Weights of a small transformer language model.
Size: 8 layers, width 512, 8 heads of 64, MLP 1024 SwiGLU, vocabulary 8192, 29.9M parameters.
Training: a variant of Adam for these matrices, 835M tokens, 12734 steps.
Each number is 128 + 32 x the weight over its row's rms, rounded and kept within 0 to 255. Layers, rows and columns count from 0. The size above them is the row's rms in percent of the matrix's.

# layer 5 attention query, 512x512, rms 0.0485, rows 394-447, columns 320-351
size [ 99 100 110  85  97 101  99  94 109 106 101  92 100  98 104  93  99 111 105  99  96 108  99 105 103  97 107  97  95  98  93  96  94  99  94 102  94 102 107  96 103 101 109  98  99 100  96  97  93  91  99  99  98 104]
[[202  99 111 159 146  90 186 181  99  85  72 100 200 119 144 135 153 150 102 136 103 116 105 197 155 117  97  96 113 103 106 113]
 [ 91 133 167 122 144 150 142 137 100 132 101  52 153 122 122 130 158 174 129 166  43 138  73 107 131 158 184 159 132  78 124 129]
 [114 160 198 117 150 153 102 139  88 128 103 149  95  83 145 107 190 170 154 140  71  96  88  85 102 156 114 122 141  97  83  81]
 [104 163 165  87 174 122  93 153 162 102 125 129  97  70 121 164 144 108 143  50  31 123  99 188 122 107 147  99 125 139 114 149]
 [ 66  88 135 190  61 127 180 110 146 117  74 117  99 146 127 177  65 123 129 106 147 137 189 145 169 112 137 154 117 165 159  93]
 [166 123 130 215 187 145 128 144 200 162 136 118 153 167  93 126  96  79 121 118 182 124 143 169 102 209 107  99 147 152  85  68]
 [113 161 150 112 138 116 116 109 134 100  93  76 130 100 116 110 141  89 116  77 172 177 176  79 119 103 205 156 129 160 151 124]
 [150 144 130  79 109  98  99 104 162  98 102 161 176 116 136 166  92 150 165 164 156 158 135 141 135 126 153 170 137 103 147 190]
 [131 156  76 142 126 121 174 118 199 122 135 121 134  82 140 127 128 139 137 131 182 119 124 172 125 113 127 140 113 171 164 116]
 [ 86 128 152  99 148 109  92 169 162  31 162 108  75 119 143 145 104  97  95  63 151 109 116 176 101 151  83 125 203 145 137 148]
 [123  88 129 151 125 135 135 125  98 162 153 107 148 168 208  81 188 185 182 182 142 135  84  97  84 198 135 129 100  55 128 139]
 [144 105 159  97 180  67 145 166   2 166 136 114 114 102 162  92 109 142 100  82 114 145  87 149  64 127  60  62 103  69 148 142]
 [ 77 128 176 126 117 115 117  78 169  90  86  92 126 122 133  90 179 162 152 149 116  86 148  99 127 142  88 120 171  90 177  96]
 [114 114 135 105 151 137 153 148 142 148 156 132 145 224  87 108  58  91 160 154 104 132  98 157 148 123 163 140 125 112 135 117]
 [ 91 144 222 147 110 146  64 126 112 111 143 142 109 140 138 130 127 111 122 106 131 148 174  96 105 133 170 162 171 128 148 135]
 [ 87 170 128 123 115 131 185 178 116 168  24 133 159 169  81 132 128 143 149 134 128  33 155 115 121 166 123 130 105 165 140 158]
 [100 119  74 130 114 102 139 149  94 131 108 116  87 115 139 177  79 106 112  92 102  85 157  97 129 124 202 128 106 150 145 103]
 [141 151 128  95 109  72 113 114 132 151  61  97 178 126 168 113 129 125  61 125  86 155 144 141  97 159 158 168 153 150 111 138]
 [182 116 110 107 101 163 126 128 127 155 153 114 139 107 100  47 149 116  90 189 140 162 165 145 159 126 120 155  96  83 114 140]
 [ 72 107  87 134 157 119 161 122 169 136  72 188 168 136 140 183 106 125 146 139 175 131 175 177 101 104  73 115 105 153 156 123]
 [ 84 147 112 103 101 134 199 148 154  91 128  49 128  97 127 183 107 104 168 132 142 144 122 119 122 118 150  75 152 162  97 105]
 [ 91  71  89 139 104 126 149 157  91  96 116 142 102 124  91 163  87  55 133  98 145 109 124 118 152 205 158 127 143 125 136 148]
 [130 143 130 169 119 170 118  85 139 152 149  81  96  80 113 145 149 122 121 124 112 166 114  78  96 137 159 146 181 115 114 145]
 [104 146 122  83 141 152  78 139 136 133  98 152 177 164  71 118 111  97 134 114 107 125 122 131 142 162  88 111 171 145 110 174]
 [147 152 166 111 148 151  77 172 188 111 153 214 164 178 155 154  82  54 165 145 114  85 225 189 146 143 133 141 131 164 145 104]
 [135 101 146  91 164 125 119 126  73 135 117 112  88 127 110 137 158 129 132 127  96 160  78  79 105 107 146 160 246 108 130  60]
 [128 117  69  99  81 116 184 128 113 102 148 126 104 144 183 104 113  94 122 146 175  52 110 156 124 133 113 135 107 165 166 199]
 [123 142 109 139 105 140 175 150 110 110 109 127  82 145 147 148 214 130 126 182 167 197 153 134 170 125 137 120  99 151 112 127]
 [156 130 146 146 167 131 135 132 104 174 116  98 110 109  87  74 101  96 187 126 163 148  96 139 186 147 136 129 128  92 115 134]
 [108 145 122  65 118 127  76 100  96  71 128  75 144 104 156 106 191  92  96  82 198  94 114 115  94 153 151  88 153 131 114 168]
 [182  95 116 127 135 167 182 146 208 119  77 167 153 116 125 144 134  68 120 183 122  88 132 126 129  86 109  98  66 114 152 116]
 [115  87 124 147  76 171 127  90 101  94 190 107 131  70 126 130 173 123 137  88 118 123 161 115 117 166 103 143 104 134  43  98]
 [171 115 147 138 164 151 195 162 161 123  76 168 160 154  84 165  76 110  71 108  86 130 154 118 167  88  94 134  89 172 154 149]
 [130 122 123 113  93 173 173 198 154  91  87 167 101 173  76 164 134 143  70 128 112 151 131  73 163  98 107  97  39 117 109 110]
 [ 80 121 133 103 118 136 111 168  88 169 153 181 122 121 139 117 113 122 116 155  91 108 157 120 154  97 128 121 122 169 103 128]
 [134 157 167  88 123 151 157 162 176 148 119 113  74 127 126 139  85 144 144 188 148 137 152 183  74  98 186 134  86 141  75  96]
 [128 138  45 124  99 111 124 111 116 126 109 140 107  82 119 158 114 188 146 195  85 159  78 138  75 125 115  97 132  87 126  79]
 [176 164 112  74  82  93 153 122 179 171 106 108 126  91 198  87 139 115 130 152  47 125 136 109 117 113 164  71 111 160 174  39]
 [126  88 134  86 219 145 172 184 211 168 123 153 120 128 144 159 116 135 109 191 103 102 106 142 127 131  98 156 179 114  61  80]
 [162  69 105  91 129 121 101 132  73 134 134 146  66 122 139 116  82 124 147 133 174 121 165 162 200 164 106  92 159 163 130 101]
 [138 113 118 127 132 139  96  98  65 140 149 100 181 122 117 121 151 149 126 113 100 129 109 112 164 103 155 153  96  79  97 110]
 [156 152 136 122 124 113 111 117 165 142 170 178 126  98 135 137 203 117 132 127  78 158  83 167 128 147 109 160 116 121 109 102]
 [ 98 144  77 102 146 116 204 164  94  86 104 111  96 127 154 191 151 146 146 156 154 124 113 104  86 142 114 187 138 126 151 162]
 [ 98  75  52 116 157 158  93 121  93 112 139 146 145 105 148 121 139  97 144 133  93 143  94  90 116 140 124  67 202  88 139 130]
 [140 109  89  89 113  66 143  89 147 167 119  97 166 119 102  40  80  78  55 118 142 126 104 169  97  79 105 147 161 118 167 179]
 [153 124 161 163 148 158 178 133 131 189 116 161 106 154  80 137 113 127  85 150 200 134 146 151 142  96 118 186 140 170 125 112]
 [129 124 152 140 168 188 105 144 142 180 119 134  93 148 169 100 166 127 121 143 118 169 147  81 126 121  97 169  94 142 113 136]
 [113 165 148  63 140 192 154  82 125 140 126 162 111 109 145 147 187 130 152 153 174 166  81 138 110 147 118 148 124 171  95 155]
 [153 100 111 169 110 127 181 133 165 118 193 190 103 152 126 152 103 154  71 100 137 102 158 152 141  92  90 112 118 122 106 121]
 [ 85 148 139 182 113 124  95 105  96  97 210 121 150 110  78 171  96 131 114 167 137  92 112 100  77 146 146 145 137 125 183 170]
 [162 154 186 153 141  92 161  68 166 140 109 181 128 144 105 212  98 109  74 123 147 125 237 193 166 151 145 113 132 164 148 139]
 [128 195  95  87 129 127 140 144  92 154 189 140  87 156 117 123 102 157 139 134 144 155  67 151 115 128 103  99 136  96 164  35]
 [111 139 176 148 119  51  51  84 101 197 107 119 111 113 130 104 119 131 143 115 133  90 155 153 124 145  81 117 178 128 146  90]
 [120  93 151  83 142 169 155 197  99 117 104 173 131  95 105 195  84 151 157 126 138 241 137 114  93 115 170 122 117 183  77  68]]
# layer 5 attention key, 512x512, rms 0.0469, rows 394-447, columns 320-351
size [102 108 108  89  99 102 103  96 112 107 101  92 102  94 111  93  96 113 110  94 102 112 100 109 105  95 108  97  96  96  90  96  89  99 101 106  95 107 112  99 108 103 104 104  97 101 108  98  92  95  98 102  98 100]
[[141  87 156 133 130 109 122 168 115  72  84 105  92 139 130 139 136 147 163 114  88  84  89 153 102 143  93 160  82 108 122 140]
 [ 92 136 139 188 100 132 148 123 102 127 112  87 124 106 133 188 136 107 120  95 129 154 181 139 139 108 146 136 173 135 155 109]
 [136 116 149  94 126 120 161 160 137 111 121 133 108  96 151 138  94 136 163 138 124 153 107 104 111 160 155 144 140 116 139 120]
 [126 124 114 127 132 124 128 169  86 136 124 103 165  92 155  89 156 164 143 149 136 150  99 124 101 130 134 127 162 132 131 137]
 [142 157 112 119 109 169 120  87 156 123 163 138 167  58 101 132 105 152  98  97 129 158 163 143 157  92 151 162 103  91 132 105]
 [101 123 183 164 117 103  86  94 128 158 110 132  96 171  93 146 110 101 118 148 142  78 140 106 166 149 115 137 129 148  78  69]
 [130 136 135 173 108 130  93  95 105 172  83  92 125 130 142 133 133 119  73 104  90 141 197 135 161 107 133 137 102 138 114 147]
 [106 130  92 114  93 114 151 178 113 137 127 159 151  98 110 174 137 130 136  88 108 164 115 124 155 169 156 156 101 131 214 160]
 [116 133 118 131 134 140 140 121 104 155 165 121 113 113 107 151 118 130 109 116 109 114 130 148 111 110 135 130 118 112 122 133]
 [131 146 159 124 125 140 131 143 102 111 132 131 138 158 135 105  74 184 149 140 120 131 110 152 170 139 126 155 141  88 150 110]
 [123  54 112 151 107  99 139 160 103 113 117 134 119  64 102 108 155 124 172 103 114 116 103 146 131  83  76 135 119 112 118 165]
 [137 128 164  81 127 117 150 137 133  98 106 111 102 100 127 103 145 131 151  93 122 164 166 168  98 111 179 128 177 154 107 162]
 [154  60 155 172  96  98 122 108 127 108  85 162 133 119 126  78 109 136 112 101 106 133 143 160 155 142  82 129 113 140 126 148]
 [108 114 179  75 141 116  96 138 141 123 193 107 163 108 130  89 166 167 129 132 132 127 123 109 115  99 158 103 147 133 179  92]
 [142 122  94 124 149 111 111 124  96 164  99 136 118 114 157 135 109  89 120 141 113 121 119 127 161 119 134 141  76 133 107 144]
 [146 133  92 142  87 161 140 139 150 135 109 119 116 155 100 159  96 129 145 126 154 125 112 100 102 152 137 147 128 153  95  90]
 [104 145 122 118  84 113  85 161 187 129 159 150 122 146 150 166 143  87 144 135 153 156 152 129 147 129 127 145 169  98 155  81]
 [170 114  82 165 142 117 145 151 101 131 125 138 165 132 152 173 144 109 138  88  93 143 179 120 184 134 172 120  94 146 157 130]
 [144 103 123 151 128 132 148  97 126 133 116 125 130 108 131 104 150 134 147 118 123 114 141 145 130 128 140 100 100 131 146 109]
 [123 120 116  94 140 105 148 173 143 155 145 188 113 146 152 121 113  85 150 141 180 149 130 116 110 131  95  97 114 165 109 131]
 [146 114 167 106 120 134  80 110 116 108 135 163 109 130 116 135  99 116 123 127 151 151 145 148 137 122 107 140 144 179  88 124]
 [105 149 116 145 110 156 138 136 145 119 114 141 131 120 101 154 107 142 141 123 141 152  98 115 149  98 112 123 128 144 101 164]
 [131 128  74 209 130  96  90 108 105 108 106  92 128  97 105 135 135 141 106 144 112 177 151 153 160 146 160 112 131 137  96 134]
 [122 161 111  79 116  90 139 145 113 107 121 105 113 101 163 101 141 121 113  69  86 163 139 129 145  67 166 117 115 147 107 160]
 [184 135 154 110 114 133 132 133 110 162 128 157 132 121 155 111 104 110 132 122 139 131 140 180 178 111 135 152  68 172 146 120]
 [126  88 188 169 117 109 114 178 132 102 139 142  80 108 152 149 127 165 142 165 148 134 117  80  82 135 165 146 122 154 111  86]
 [133 134 145 125 131  75 171 126 129 144 126 144  78 104 141 138 132 118 124 112 151 117 109 136  80 137 106 104 154 171 107 170]
 [ 90 145  81 132 131 140 124 107 124 105 143 138 150 123  97 139 115 106 133 166 157 146 170 144 112 136 102 164 113  99 126 129]
 [117  98  89 133  93 163 109 135  83 158 139 118 127 124 112  85 143 174 114  88 150 118  59 126  97 184  96  91 126 108 154  91]
 [ 95 157 126 125 191 136 139  98 126 153 106  96 106 131 151 119 182 123  98 155  99 141  82 106 109 118 152  94 120  95 139 143]
 [181 155 119  73 105 165  74 122  80 119  75  97 151 168 130  48 138 181  84 100 122 144 164 165 129 150 124 138  90 111 128 161]
 [ 51 120  56 114  79 124 148 126 132 136 106 133 110  99 106 148 111 132  87 106 150 116 140 130 125 176 147 154 126 154  71 132]
 [150 110 122  70 102 151 168 142 142 106 125  95 125 176 154 159  80 104 134 116 156 109 118 116  82 135 153 113  87  99  97 120]
 [135 126 112 171  59 148 140 131 149 139 132 116  83 103 119 199  94 106 129 109 121 151 125 138 166 163 158 113 139 131  55 139]
 [126 157 110 134 107 146 160 129 129 105 107 122 143 156  96 128 121 103 134 138 123 114 135 134 114  76 158 115 103 157 156 136]
 [ 84 131 106  87 140 132 119  93 108 148 143 126 126 147 114 106 135 115  90 137 136 158 152 167 132 112 152 159 117 169 122 144]
 [ 99 103 109 173 163 153 160 189  90  98 132 124  95  76 166 155 108 117 170 142 154 116 118  96 117 154 110 147 106 125 187 158]
 [160 125 123 111  89 120  74 120 121 115  69  95 141  99 125  86 119 159 129 158 127 141 138 138 151 120 125 125  93 143 137 126]
 [135 139 163 117 115  91 109 147 120 123 135 145 126 136 129 124  88 134 155  88 113 112 167 150 109 122 156 126 152 110 125 105]
 [146 140 157  71 119 102 195 129 159  87 119 145 108  81 130 115 144 134  94 139 184 108  95 199 120 143 115 123 144 128 156 188]
 [103 121 107 143  94 107 119 111 105  92 151  71 153 113 115 109 100 140 110 107 109 120 115  77 154 134 155 123 121  84 134 114]
 [128 123 137 122 164  94 150 145 107 114 133 132 132 144 171  95 149 161 166 127 126 115 128 142 139 107 141 151 187 116 105 154]
 [125  84  73  67 132 137 181 185 119 111 137 132 120 129 157 171 146 166 171 152 124 115 151 128  77 144 108 159  75  99 150 137]
 [143 124 102  94 100 152 152 176  84 145 113 141 136 115 129  89 151 111 138 113 113 115  91  89 127 137 127 101 110 113 152  99]
 [ 96  82  98 111  93  69 148 131 124 117 103  99 165 103 152 102 185  94  91 104 112 127 187  90 148  80 130 147 139 121 145 171]
 [112 139 107 195 146 142 187 112 164 112 139 170 156 152  93 144  92  77 140 152 124  94 161 127 150 102 151 107  96 193 117 136]
 [135  93 100 160 104 142 117 152 124  99 120 106 118 136 122 154 140 144 112 132 117 136 117 103 112 140 132 119 121 138 109 131]
 [138 157 124 177 141 142  98  94 127 145 197 137 171  98 101 104  99 153 124 136 176 126 118 148 128 134 128  91 167  95 147 152]
 [ 81 161 161 125 112 136 144 120 111 101 186 118 105 159 118 113 112  76 172 151 115 118 180 128 109  90  78 147 154 182 114 134]
 [102 163 155 108 135 148  96 113 113 147 104 152 105 114 128 128 147 103  70  96 158 157 135 110 111 129 182 152 135 116 141 128]
 [135 149  98 112 153  81 136  91 141 128 138 124 126 145 104  99  80 134 140 150 135 117 148 171 153 102 158 163 141 162 177 123]
 [ 85  92 153 160 169 135  91 124 108  84 155 157 160 125 166 158  81 152 164 140 152 161 128  89 143 164 143 119 156 147 122  81]
 [128 140 167 161 154 109  98 103 132 123 116 144 103 154 156 160 114 145 132  95 135 124 135 116  51 123 126 105 155 167 130 143]
 [126 157 105  84 172 199  89 150 118 133 145 151  97 185 146 172  63  98 129 150 136 157 164  83  82 122 161 123 107 168 152 106]]
# layer 5 attention value, 512x512, rms 0.041, rows 384-429, columns 320-351
size [101 103  98 109 107 105 107 101 102 106 103  96  98 102  97 101 108 107 104 108 107 108 108 103 106 110 111 106  98 102 105 104 107 100 103 108  97  99  92 102 116 107 110 103 104 107]
[[109 101  87  84 107 126 117 151 156 164 165  95  90 153 193 133 124 101 103 166 107  73  98 127 134 203  79 111  69 107 135 124]
 [128 135  82 115  70 127 127 184 186 150 116  98 125 100 150  90 115 143  85 170  81 105 164 154 147 223 127 115 124  75 172  95]
 [162 137 131 165 127 149 149  76  75 136 154 127 114 106 156 103  82 163 126 189 135 108 135 152 122 136 126  30 174 120 141 156]
 [ 87 136 138 102 114 114 137 138 102 112 156 119 134 132  79 136 107  82 134 127 127 126 110 135 142 154 128 159  52 126 109 169]
 [144 143  72 111 117 148 121 175 167 126 110 127 135 125 157 123 107 134  87 163 175 110  99 174 109 153 120 101  91 109 143 106]
 [122 112  88 102 122  83  88  89  97  97 118  89 131 116 128 101 135 150 126 134 121  96 161 150 132  82 102  91 129 137 158 121]
 [ 94 127  87 140 155 122 115 129  81  96 159 111 167 136 131 102 128 173 117 107  89  88 163  83  76  70  63 144 153  72 179 133]
 [134  89 106 115 124 176 123 130  82 145  97 147 120 131 131 121 160 128 124 167  72  90  97 138 136 148  70  76 167  90 143  57]
 [115 163 173 118  36 122 182 120 108 113  79  56 122 176 121 139 169 124 126 159  54  78  79 100 172 130 100 191  97 176 134 129]
 [145 106 148 171  64 127  83  97 182  97 104 122 108  79 168 105 155 140  96 115 124 124 156 115 144 104  62  82 105 173 165  83]
 [124 152 130 138 128 146 130 158 123 125 133 162 133 103  57 134 108 202 134 131 131  98 122 119 149 127  98  93 165 149 136  34]
 [ 73 151 150 140 165  89 151  65 104 171 104 111 131  78  66 197  86 160 115  98 156  97 126  92 159 137 121 109 112 136 151 151]
 [126 128 100 198  72 131 128 133 164 114 108 169 148 118  68  81 104 128 137 122 174 142 136 146  83 151 192 165 101 128 156 122]
 [120 125 116  99  82 139 121 133 110 178 154 163 160  82 151 121 121  85 149  88 112  81 131 127  84 101 114 142 144 178  98 148]
 [112 188 103 119 155 108 148  82  83 109  88  68 102  99 105 117 108 108 128 185  98 112 166  70 125  56 150  62 119 187 106 189]
 [120 139 216  94 186 117 131 180 133 178 193 164 139 138 161 131 112 133 152  99 159 192 128 146  58  85  95 121 139 109 161 157]
 [ 93 129 103  99 182 138 168 148  82 115 208  74 152 182 131  88 133 115 101 124  63 117 140  93 102 147  50  90 136 104 135 162]
 [130 129 143 152 140 192 115 103 188  87 100 108 131 169 104 107 149 163 132 214 160 122 171 154 114 153 182  87 152 130 140 100]
 [109  97 127  94  81 187 133 130  97 150 151 113 163 144 125 140 121 162 118  65 122 122 130 166  61 168 118 123 147 183 131 141]
 [147 210 135 194 203 104  76 136  91 150  82 117 125  99 131 144 170  62 127 159 166 150 125  97  54 163 134  99 154 134 140 106]
 [150 114 132 105  86 141 132 104 136 121 195 173 137 222  77  80  79 145 149 153 142 148 153  77 180  84 173  58  92 129 140 123]
 [117  84 138  88  85  97 111  80 170 139 118 129 128 176 105 138 142  75  74 147  55 130 135 109 153 113 122 173 113 139 121 115]
 [125  77  70 122 180 142  94 108  84  90 185 140 141 113  95 149 170 195 130 157 124  99 151 100  89  91 141 157 163  84 125  96]
 [ 99 148 132 134   0 113  68 128 149 125 132 100 169 181  87  91 131 148 187  72 128 148 113 122 136 142 205 112 113 187 103 122]
 [100 122 133 109 125 149 120 149 114 129 125 157 138 112 182 149 146 119  71 117 163 145  90 178 160  93 127 116  48 134 115 128]
 [108 125 173  67 102 137 102 152 152 175 181 135 111 157 182 124 107  96  74 160 136 107 153 105 121 142  54 129  96 113 135 179]
 [132  91 140  86 143  99  72 128 116 153 119 159  70 139 101 103 112 124 125 104 143 117 102 153 178 141  97 154 136 124 109 151]
 [139 116 216 120 134  80  95 101  78 110 125 136 134 192 107 105 143  80 123 140 100 138  97  86 178 100 142 186 190 142 194 150]
 [139 134  94 165 148 172 164 123 101 173 203  44 117 144 139 153  94 119 135 184 128 157  62  55 120 100 124 141  86 161 133 166]
 [128 144 143 120 150 165 113 146 125 132 165  88 134 111 167  96 103 146 108  83 177 120 103 117  77  77  95 129 184 100 126 144]
 [137 175 120 145 123 135 140 137 154 131  80 173 126 136 126 172 142 162 167 120 104 179  68 119 127 107 125  81 174 138  87 172]
 [142 191  96 125 104 161 129 109 127 122 177 151 110  90 128 174 140 135 120 154  96 115 103 131 127  87 217  93 134 107 146 111]
 [134 170 144 162 111 106 124 122 143 158 104 101 121 114 140 112 122  71 130 160 151 187  89 159 113 209 115 192 109 110 143 144]
 [135 103 152 147 121 141 129  88  89 120  91 130 111 145 128 109 116 174 129 135 141  92 175 124  95 124 118 105 142 131 100  39]
 [147 119 178 204 196 120 149 124 143 139  95 151 142  48 122 123  68 160 125 141 157 100 156  81 121 142 134 101 101 107 204 152]
 [125 219 124 100 127 133 199 137 198 119 125 138 113 138 136 127 140 120 102 230 169 178  39 126 161 107 110 119 138 155 121  89]
 [141 110 140 142 155 144 135 163 224 108 162 152 179 109 106 151  86  91 177  86 204 106 143 129 107  98 155 117 145  73 154  86]
 [107 180 135 133 140 130 147 190 130 181 187 111  85 141 131 161 151 209 141 126 124 133 147 142 147 113 121 148 155 133 111 149]
 [119 103 161  98 173 110 133 125 140 101 177  94 155 195 139  88 121 100 144 113 168 171 123 170 131 184 139  89 101  93 157 111]
 [110  93 162  96 107 111 153  87 113 141 179 118 122 133 171 112 117 101  95 136  65 123 137 114 161 107 104  94  98 116 161 155]
 [ 85 113 192 122  95 139 108 148 172 116 105  79 103 151 109  99 139 118 120 134 189 125 110 136 154 159 133 148 146 179 179  90]
 [ 84  87 132 177 132  86 135 156  82  89 165 125 163 181 139 118 166 162 133 123 144 133 198  93 140 141  61 156 172 140 124 110]
 [100  90 163 109 105 113 149 141 147 139 184 146  54 108 176 142 160 136 140 133 120 112  64 184  86 146 145 124 161 137 122 111]
 [146 136 231 103 112 177 106 153 119 114  86 114 161 137 155 117 158 158 119  76 112 179 134 137 119  73 127 123 118 155 203 109]
 [116 114 151 121 126  77 120 125 127 104  98   0 110 108 107 107 136 171  89  97 104  96 131 140 131 128 133 172 143 157  78 118]
 [115 162 119 130 149 121  88  96 155 105 124 172 141 165  96 177 108  97 150  98 142 168 169  76 152 123 162 165 165 159  72 146]]
# layer 5 attention output (transposed), 512x512, rms 0.0379, rows 384-429, columns 320-351
size [100 104  97 106 107 104 107  99 102 105 104  97  98 102  96 101 105 109 102 107 103 110 106 103 105 111 108 105  97 100 103 103 105  99 103 107  96  99 108 101 116 107 111 102 105 106]
[[111 214 138 171 160  82 120 120 101 114 142 141 186 117  77 160  79 110 130 131 129 102 138 108 105 101 187 115 131 142 164 193]
 [138 133 129 124 142 146 187 171 127 126 143 159 111 169  77 204  93 164 166 127 138 172 110  80 121 112 103 127 143 163  87  78]
 [135 141 138 112 132 135  87 151 134 143  97 104 154 102 184 147 160  95 102  94 158  82  81  72 150 110 175 151  99 130 119 156]
 [ 90 161  68 129 140 127 129 138 144 132 162  93  90 109  71 124  35 155 157 158 156 143 127 146 121 141 129 146 135  81 150 120]
 [ 71 123 159 104 141  96 115  90 115 127 156 148  77 153 105 143 105 104 151 146 141 108 154 115  79 100 140 158 137 228 146 136]
 [149 127 177 133 173 131  34  89 128  99 122 138 104 137 146 101 190  91 117  71 159 134  81 151 166 135 119 184 152 106 127 154]
 [145 113  95  83 127 147  82 150 100 174  86 175 155  73 131 144 158 109 126 136  92 154  83 102 174 129 106  96 123 127 136 107]
 [132 107 116  93 172 135  92 128  95  98 125 116 144 172  85 160 170 159 113 124  80 142 166 109 131 122 108 148 175  72  90 120]
 [135 187 163 195 116  92 124 153 131 193 136 118 112  98 123  78 139 132 148 113 138 156 128  69 106 107 159 128 209 149 125  96]
 [ 77 128 117 183 124 206 130 155 110  95 112 103 116 155  61 188 156  79  96  97  76 164  80 144 111 132 122  73 127 124  68 146]
 [125  94 105  82 123 125 111 139 117 154 145 189  48 105 152 124 133 198 140 111 136 168 111 166 124 122 121 147 112  88 143 107]
 [113 104 113 134 121 149  86 172 147 114  89 142 134 159 111 147 173 163 115 104 116 128 110 152 124 153 157 133 131  99 127  77]
 [ 81 119 122  98 124 156 127 152 135 162 162 157  79 181 133 125 131 140 128 127 120 144 153 123 107  55  81 131 125 150 107 118]
 [109 121 118 133 147 158 151  97 162 129  82  92  44  93 178 152 112  85 182 136 162 102  92  92 117 146 105  65 148 123 166 132]
 [114 115 121 119 131 142 123  87 116 143 145 153 172 137 204  93 113  81  86 102 183 202 100 166 159 113 121 101 152 110 167 163]
 [194  86 112 108 138  96 159 104 183 101  68 186 112  84 157 125 117 135 108 108 145 117 156 121 146 116 121 107  78 120 107  97]
 [107 121  96 129 138 154 112 119 101 132  79 139 185 109 105 188  98 106 167 106 138 225  87 129 166 101 119 174 165 112 114  60]
 [ 96 106 115  92 198 108 156 174 111 178 143 185 157 127 104 174 109  87 101 126 157 106 104 130 112 133 162 168 136 145  72 176]
 [119 100 151 118 179 122 103 158 127 112 170 154  88 114 161 125 100 143 166 132 148 142 117 125 148 118 167 146 115 114  76 108]
 [121 146  83  74 121 129 127 116  89 128 136 161 179 141 145 125  91 120 140 143 101 114 109 179 140 100 129  83 171  86 105  87]
 [125 137 185 141 139 141 207 123 111 154 144 165  96 136 126 156  57 165 166 121 112 105 119 130  54 161 184 164 106  92 163 161]
 [104 117 210 132 113  81  99 106 180 136 127 145 101 136 142 120  98 152 141 153 126 130 141 117  84 121 125 204 149 209 136 149]
 [138  95 129 137 144  99 104  31 130  92 151  56 104 106 153 106 167 164 119 155 114  76 105 153 155 167  95 126 154 112 144  98]
 [176 119 173 141  95  86 131 112 143 143 147 167  92 119 165 113 132 194 137 127  96 125 136 118 110 101 113  74  59  88 167 135]
 [ 78  99 145 149 188 121 117 127  86  98 107 144  98 117 131 199  78 177 197 105 122 175  63  94 137 175  87 151  96 101  54 182]
 [117 169 127 190 195 138 110 146 107 142  71 119 114 155  68 192 125 102 200 161 129 155 108 140 167 114 185 192 142 104 148  88]
 [149 124 215 110 117 133 107 149 167 114  74 117 141 106  89 114 155 153 135 153  95 109 122  76  99  70 178 108 120 165 111  88]
 [130  91 133 144 122  71  84 117 136 143 138 105 182 132 170  89 119 161 159 130  90  94  78 135 129 171 124  91 144  80 193 134]
 [114 142 170 150  80 107  79 138  93 121 100 110 154  95 135 160 130  81 146 102 128  94  97 126 150  92 157 105  89 150 118 141]
 [156 106 148 138 172 157 128  79 106 114 173 135 184 170  81 158  95 133  87 120 119 199  91  93 141 135 114 109  99 131 103 171]
 [136  86 121 110  98 101  75 116 118 113 119 133 130  34 137  63 126  59 127 125 134  56 133 106 135 180  91 166 125 174 114 129]
 [121 202 138 146 100  87 113  61 129 147 123 121 172 115 138 119 165 183 133 112  54  93 112 141 112 158 117 146 146  79 108  77]
 [100 128 144 174  85  87 160 114 169  92  89 112 163 100 140 109 115 116 143 168  96  82 140 163 164  78 135 125 132 159  74 120]
 [158 134 112 107 177 124 175 164 128 101 176  83  85 116 135 133 146 148 125 111 165  87  59 122 126 120 136  79 119  75 135 132]
 [151 114 131  55  52 169 219 193 152 134 147 160  92 130 166 144 128 140 182 130 135 141 104 129 157 105 125 153  80 106 104  96]
 [ 94 135 136 195 113  80 192 124 177  78  97 198 145 132 145 129 126 107 126 121 125  40 103 146 150 118 142 104  87 108 149 101]
 [114  98 106 131  74 155 139 130 166 100  76 114 127 137 149 143 109 102  57 138 113 117 180 153 138 131 142 147  80 136 145 110]
 [ 65  97  86 131 186  85 125  95 145 106 110 157 116 128 160  96  88 120 146 112 184 140 102 141 112  94 122 128 141 107 131 121]
 [138 110 104 125 127 137 171 141 127 115 143 147 131 127 161 154  98 108 115 113 169  92 136 133 122 141 155 124 115 117 132 141]
 [130 169 148 193 166 175  82 137 141 119 135 133 110 123 100 158 122 116 158 153 133 127 138 109 158 140 157 143 165 197 111 163]
 [157 132  71 137 118  88 151 130 107 146 181 144 143 130 148 127 160 140  79  79  86 128 106 171  99  96 116  99 102 132 118 200]
 [139 134  58  78 126  96 108 167 148 157  85 134  94 110 172 124 114 191 136  90  92 142 180  65 127 146 105  93 144 140 102 120]
 [112  91 180 140 140  75  97  77 120 132 106 165 134 161  55  89 110 109 141 113 180 127 155 120 131 172 129 107 105 135  95 122]
 [136 132  87 144 107  86 131 160 131 133 103 175 136 157 111 127 121 137 115  87 101 143 146  95  98 120  87 144 150 110 164 176]
 [120 105 130 141 159 161 186 171 102 112 134 120 105  76 143 111 123 118 129  95 106 159  64 136 122 125 123  90  74 101 127 128]
 [170  95 104  90 119  81 142 102 128 120 136 143 154  75 172 100 100 148 156 121 203 145 208 151 112 147 177  89  78 163 129 145]]